Weights of a small GPT-style language model, trained from scratch on English Wikipedia.
Size: 9 layers, vocabulary 8192, 10.8M parameters.
Architecture: RMSNorm before each block, rotary positions, no biases in attention or MLP, untied embeddings.
Training: a variant of Muon for these matrices, 257M tokens.
Each number is 200 + 40 x the weight over its row's rms, rounded and kept within 0 to 999. Layers, rows and columns count from 0. The size before them is the row's rms in percent of the matrix's.

# q: layer 5 attention query, 256x256, rms 0.139, rows 0-16,64-79, columns 192-255
# k: layer 5 attention key, 128x256, rms 0.136, rows 0-15, columns 192-255
q0,104,185,214,229,193,232,226,226,280,180,195,283,180,233,214,170,167,172,257,187,179,215,249,178,152,196,241,283,285,201,229,132,185,232,210,188,184,247,188,209,252,229,193,152,245,253,205,194,215,133,139,200,191,242,240,150,287,245,285,184,234,131,195,212,210
q64,066,228,265,233,213,200,213,186,228,239,150,172,190,206,137,231,144,158,203,248,151,242,151,198,179,196,274,185,213,228,194,214,157,111,166,178,151,213,145,177,167,253,261,187,200,207,293,140,279,205,183,151,226,234,228,188,178,146,112,123,195,185,157,314,136
k0,069,235,154,149,199,210,222,219,255,115,217,229,229,153,229,228,216,223,219,253,250,165,174,232,158,149,246,245,210,145,230,146,172,181,207,159,187,238,251,179,183,184,205,289,221,145,175,225,234,238,265,200,208,176,175,195,215,161,151,270,135,206,200,157,239
q1,111,255,221,138,189,136,178,194,181,255,307,167,171,222,128,212,174,249,155,198,79,218,166,171,194,187,224,197,205,165,171,199,329,227,163,234,229,152,149,187,214,209,210,254,250,219,165,219,217,189,175,219,257,184,246,167,232,267,264,186,184,227,208,172,189
q65,062,222,246,141,222,169,190,249,161,192,159,213,199,149,180,215,176,192,150,192,217,122,241,184,209,243,237,171,160,227,177,226,148,204,225,201,182,238,157,189,126,176,229,228,220,251,196,245,179,166,253,187,126,178,161,147,212,241,222,190,147,261,193,106,187
k1,070,206,215,220,259,175,206,236,193,239,214,215,205,264,282,142,201,239,197,169,196,234,231,195,168,226,219,199,141,144,191,170,212,214,243,267,147,148,181,171,196,232,181,177,267,133,203,244,209,259,159,207,250,230,215,214,206,177,229,202,204,163,117,284,233
q2,108,166,192,166,211,223,170,222,232,195,193,263,244,215,227,143,131,180,175,209,198,120,258,226,139,214,202,224,221,193,117,156,222,243,220,240,147,188,208,128,256,208,252,188,278,172,127,134,230,194,149,188,197,205,186,165,271,224,234,234,204,155,179,144,197
q66,070,178,229,153,219,215,175,182,192,205,291,182,214,314,146,223,220,203,199,190,120,168,186,108,218,247,223,148,215,227,163,206,224,161,185,153,132,242,114,163,142,197,204,254,238,248,162,152,188,232,189,217,200,184,179,162,225,158,199,225,130,156,201,238,194
k2,070,260,212,248,217,192,197,185,168,116,172,244,197,215,236,151,189,179,206,190,213,275,152,238,205,256,260,244,219,143,255,204,209,188,180,214,188,211,284,244,177,197,174,233,209,160,286,275,187,187,198,168,223,166,237,237,99,163,221,190,171,196,203,227,266
q3,094,122,222,215,226,211,195,205,195,102,224,192,276,165,158,258,225,224,250,211,293,157,206,238,231,253,215,137,191,173,207,250,162,129,183,198,166,162,202,187,127,246,256,245,141,137,219,277,96,202,145,168,191,234,216,169,247,209,139,189,218,208,239,114,180
q67,067,185,224,158,173,233,264,248,190,199,249,257,239,170,194,198,210,263,242,178,204,260,199,277,231,228,239,210,219,168,270,189,249,255,239,156,208,163,209,198,161,100,203,264,205,163,195,223,132,130,219,224,158,245,224,182,171,263,163,177,238,197,213,231,202
k3,065,199,206,210,240,221,241,196,183,160,119,187,160,228,234,170,212,204,157,179,173,210,162,203,165,301,206,193,115,165,195,133,128,140,237,264,188,205,216,129,235,256,237,191,279,170,209,235,173,165,121,213,219,88,174,191,247,203,194,263,220,259,183,206,154
q4,101,237,191,202,189,228,178,240,224,186,118,153,182,255,158,179,142,138,203,191,154,161,147,125,168,193,150,188,148,233,231,208,157,229,176,162,274,144,155,243,199,211,113,187,241,237,313,151,206,154,215,167,219,132,192,215,206,129,149,214,160,225,204,231,185
q68,071,193,161,213,193,173,180,161,175,203,146,161,181,208,181,109,236,189,269,220,170,247,244,175,248,205,187,207,178,187,314,218,176,141,214,191,210,220,227,203,257,207,166,220,146,250,220,200,193,304,225,184,235,230,195,237,111,138,209,164,160,200,175,124,193
k4,079,194,193,183,187,264,191,118,272,233,225,164,243,133,190,212,170,189,228,219,209,154,200,234,286,244,130,163,172,187,159,255,215,172,148,182,188,138,188,173,180,189,215,204,273,184,135,241,234,169,250,218,246,221,238,195,175,168,139,198,185,270,158,185,175
q5,100,154,261,99,172,151,154,244,227,183,237,241,237,192,218,201,189,106,212,201,161,240,204,154,143,141,282,256,249,250,259,229,179,244,177,226,190,245,216,192,245,184,190,223,232,157,231,156,190,240,252,180,207,174,181,132,183,249,221,143,182,139,213,227,181
q69,074,266,149,217,199,218,177,133,322,205,274,161,207,258,208,300,104,200,177,230,222,193,199,216,225,175,181,170,197,319,204,259,199,233,219,162,194,168,143,239,200,202,233,204,222,234,128,193,263,189,192,200,298,184,216,181,191,170,127,152,166,187,242,233,126
k5,064,185,143,209,216,174,210,236,163,176,195,203,265,232,121,224,219,232,231,217,195,241,194,164,175,179,198,178,185,116,136,164,171,117,228,232,165,145,192,225,125,220,178,195,144,212,227,203,270,248,156,125,224,177,267,199,207,182,205,164,142,142,190,152,142
q6,106,225,235,163,190,181,187,282,122,293,242,187,254,150,247,185,286,90,148,172,225,155,241,221,244,211,245,215,224,174,220,255,180,171,138,136,144,195,109,183,168,148,138,181,208,220,128,186,239,207,146,178,217,204,150,91,132,221,180,147,159,188,221,218,250
q70,065,213,177,162,155,225,224,202,227,200,170,263,269,153,196,203,182,185,182,216,205,195,292,206,244,211,203,179,156,181,235,209,85,187,154,182,200,172,199,162,200,161,122,208,274,145,152,244,256,193,223,208,216,135,199,194,188,177,169,211,140,242,182,238,259
k6,070,220,154,234,241,118,208,224,169,220,203,157,209,189,162,160,128,220,190,212,232,245,178,146,196,261,231,202,219,225,190,204,170,177,194,248,116,164,292,237,157,217,208,249,91,211,238,163,127,226,208,184,162,264,231,207,213,228,196,180,150,193,213,217,190
q7,110,297,196,180,256,178,218,294,161,230,205,85,178,225,168,258,230,298,172,145,178,229,233,153,188,167,260,226,204,145,230,168,207,174,135,180,232,225,162,236,189,171,173,205,241,207,177,221,163,175,232,227,167,182,188,241,170,142,227,228,192,276,207,163,257
q71,079,208,187,188,238,186,221,249,126,199,158,219,194,244,184,139,263,197,190,173,252,190,213,199,222,202,217,156,215,178,197,181,262,205,218,236,242,180,216,208,241,212,212,199,235,198,146,238,187,178,230,225,203,158,218,244,233,216,196,261,185,195,188,136,252
k7,075,147,219,188,164,210,170,190,224,199,200,198,173,112,171,240,221,148,219,182,262,179,225,179,231,215,163,173,270,257,200,201,201,228,117,166,189,221,183,227,183,197,137,187,127,229,151,165,225,264,233,192,193,289,155,170,145,242,250,150,264,199,188,207,136
q8,100,199,155,203,190,196,182,175,114,220,244,185,276,235,191,210,211,259,148,221,196,264,135,211,212,233,202,181,139,204,203,149,156,192,238,185,240,169,193,220,136,216,175,151,278,131,154,195,190,173,182,207,166,152,193,223,264,221,129,228,162,229,222,196,236
q72,069,199,161,168,184,182,210,193,165,209,234,215,250,243,264,187,243,189,206,179,202,232,178,167,189,153,188,240,268,188,111,153,170,184,250,240,250,217,267,186,251,198,176,201,207,152,241,206,153,204,161,193,106,224,215,270,145,216,199,168,265,222,213,140,184
k8,071,122,245,176,180,204,217,186,240,224,113,187,219,158,201,202,195,142,235,184,223,180,201,250,227,92,199,164,245,171,231,141,140,228,202,173,198,197,145,205,179,143,208,244,245,252,220,165,200,173,236,222,176,186,198,170,221,272,162,241,216,223,187,193,173
q9,102,267,225,185,119,207,203,174,177,160,109,270,184,168,242,139,147,209,124,181,248,226,198,147,235,162,301,205,127,252,234,218,204,238,160,183,167,210,161,238,200,263,223,179,191,210,182,192,141,173,224,173,202,217,227,205,273,166,169,202,201,204,213,163,195
q73,077,213,193,171,207,235,144,227,256,268,201,156,224,156,186,229,210,232,239,220,228,172,153,152,192,249,219,203,255,263,196,207,174,185,184,176,188,162,186,219,177,182,220,160,213,215,262,230,158,238,191,178,242,255,124,218,118,145,165,188,152,160,254,177,179
k9,072,171,193,244,233,174,227,147,176,237,185,249,186,187,227,247,254,224,318,208,171,161,281,182,151,140,199,228,178,253,232,190,262,195,219,141,228,186,182,152,217,219,171,126,242,179,235,204,202,240,174,235,177,174,208,211,208,157,177,235,283,233,198,145,162
q10,103,158,219,179,213,112,190,212,268,171,234,229,215,139,224,118,231,198,260,189,185,196,197,133,187,283,147,126,182,172,281,203,206,210,191,204,171,200,246,142,225,132,212,149,182,228,101,266,295,244,191,215,317,137,233,189,150,205,211,223,254,167,199,175,189
q74,080,204,148,139,261,262,188,264,277,219,172,232,199,275,238,237,163,266,163,225,243,201,231,264,243,207,145,170,134,217,111,186,220,232,147,136,179,221,170,269,154,201,160,224,212,221,115,234,302,234,177,184,198,222,225,236,171,215,171,211,184,210,175,274,194
k10,091,271,162,175,195,243,247,257,167,105,193,129,254,266,167,201,195,207,164,211,219,205,189,191,162,189,229,217,152,205,199,192,256,186,176,219,225,230,239,229,173,210,166,215,206,228,259,169,181,129,172,202,195,133,189,237,228,158,235,220,163,221,193,188,216
q11,110,209,220,240,221,215,174,223,180,233,159,237,264,218,240,158,215,177,166,205,133,189,225,314,230,151,209,260,102,130,238,194,204,198,149,142,179,195,232,225,189,156,237,191,202,212,213,187,249,221,144,196,202,179,184,186,165,215,137,187,188,202,190,162,196
q75,079,198,190,156,231,239,210,111,104,217,72,221,205,227,208,136,214,182,182,169,178,273,249,188,208,133,170,137,223,148,149,232,224,200,186,180,198,101,158,264,236,162,157,218,221,177,218,156,155,142,155,185,142,118,196,184,161,226,229,155,270,195,164,153,277
k11,069,179,176,266,270,242,182,130,280,146,259,190,159,203,92,229,187,152,208,180,169,189,173,170,239,308,216,221,276,206,262,245,145,242,246,207,281,224,292,243,165,211,247,204,224,131,170,177,201,169,242,174,263,266,197,242,165,161,169,163,255,197,239,201,240
q12,099,239,232,194,235,193,174,251,211,210,266,214,279,223,150,192,175,158,217,204,179,131,221,149,178,144,279,201,238,213,192,118,221,175,177,198,206,150,215,236,206,182,195,86,210,182,218,238,161,180,171,177,206,164,237,251,211,241,215,168,216,233,218,196,156
q76,066,247,237,215,214,204,182,225,309,195,198,141,265,145,158,208,115,231,216,188,209,238,226,198,251,129,233,160,172,203,234,187,184,185,114,203,186,201,218,155,214,234,141,175,248,199,197,261,280,232,222,218,236,179,191,209,262,246,209,227,199,200,163,178,192
k12,065,200,217,164,211,195,202,156,191,176,176,258,125,223,243,194,183,216,138,200,252,153,92,219,220,224,195,158,174,231,222,271,188,200,197,252,113,179,225,176,182,276,206,245,206,183,189,174,209,209,217,173,226,238,214,222,153,247,234,205,206,183,233,200,276
q13,097,307,212,222,203,213,215,270,127,213,148,143,203,191,198,261,174,191,147,164,209,188,208,199,314,161,214,178,172,164,214,172,238,168,212,179,225,202,172,273,123,199,141,217,209,215,138,283,211,196,227,161,202,142,203,176,151,161,199,232,208,219,230,120,191
q77,086,168,143,198,282,206,226,248,169,195,218,261,216,214,257,206,168,128,195,195,242,222,191,169,175,172,234,257,168,208,211,129,156,201,296,169,249,219,266,146,199,186,208,205,203,206,174,230,131,230,259,181,157,136,194,249,178,246,270,195,181,207,225,170,318
k13,091,194,168,179,180,230,211,180,231,214,160,168,167,193,89,220,238,128,149,203,255,178,210,136,229,267,141,119,233,209,172,206,205,218,169,208,195,167,140,191,116,237,209,204,176,183,201,200,152,152,237,203,178,234,195,229,214,204,145,170,251,216,249,221,101
q14,107,229,174,227,206,245,235,182,169,163,102,188,189,236,173,226,177,208,153,235,231,160,183,247,136,158,165,312,253,211,175,191,191,230,208,200,176,201,183,202,192,233,211,217,219,159,187,234,221,257,178,121,143,228,173,172,194,179,171,223,261,230,161,209,227
q78,088,193,261,200,179,178,177,142,180,184,196,185,202,163,205,173,224,195,167,196,167,156,223,151,183,225,168,238,235,210,214,221,159,202,181,214,186,147,231,92,218,162,138,251,231,176,228,164,175,164,248,158,263,202,245,125,200,174,134,145,176,181,193,281,206
k14,083,220,274,228,165,220,175,179,226,213,182,213,197,133,207,211,202,162,221,145,164,173,226,243,250,291,281,141,104,202,203,178,208,208,174,187,225,259,210,225,252,244,168,234,189,302,175,235,203,133,138,213,171,273,197,196,240,272,231,179,259,254,199,221,222
q15,104,287,154,152,213,155,190,147,161,107,240,213,145,202,159,198,187,193,222,207,221,189,204,232,259,236,153,165,279,223,203,203,208,119,185,184,194,222,175,213,253,266,133,240,213,189,153,194,100,186,232,144,196,189,195,191,159,205,191,285,196,207,237,127,168
q79,081,115,192,137,189,169,196,167,173,146,235,213,169,219,245,232,201,180,200,223,241,180,225,212,223,305,242,214,245,169,194,237,207,318,245,219,199,170,278,189,209,189,300,198,196,198,215,244,183,217,208,198,179,251,149,214,188,247,251,153,208,214,196,120,233
k15,087,239,253,232,233,278,226,228,193,154,184,150,268,140,277,195,171,186,109,238,225,213,186,168,201,233,196,172,129,251,210,156,234,184,225,230,185,111,184,281,190,126,216,221,151,254,224,198,210,195,157,208,143,154,210,195,235,210,200,245,193,207,205,169,120
q16,100,213,210,236,215,176,222,215,240,148,164,162,254,232,184,188,89,189,207,193,148,220,253,155,183,188,300,142,193,215,154,155,191,116,233,274,188,213,220,182,231,282,168,230,170,136,193,215,171,189,191,233,179,220,195,270,228,262,218,202,185,227,223,176,262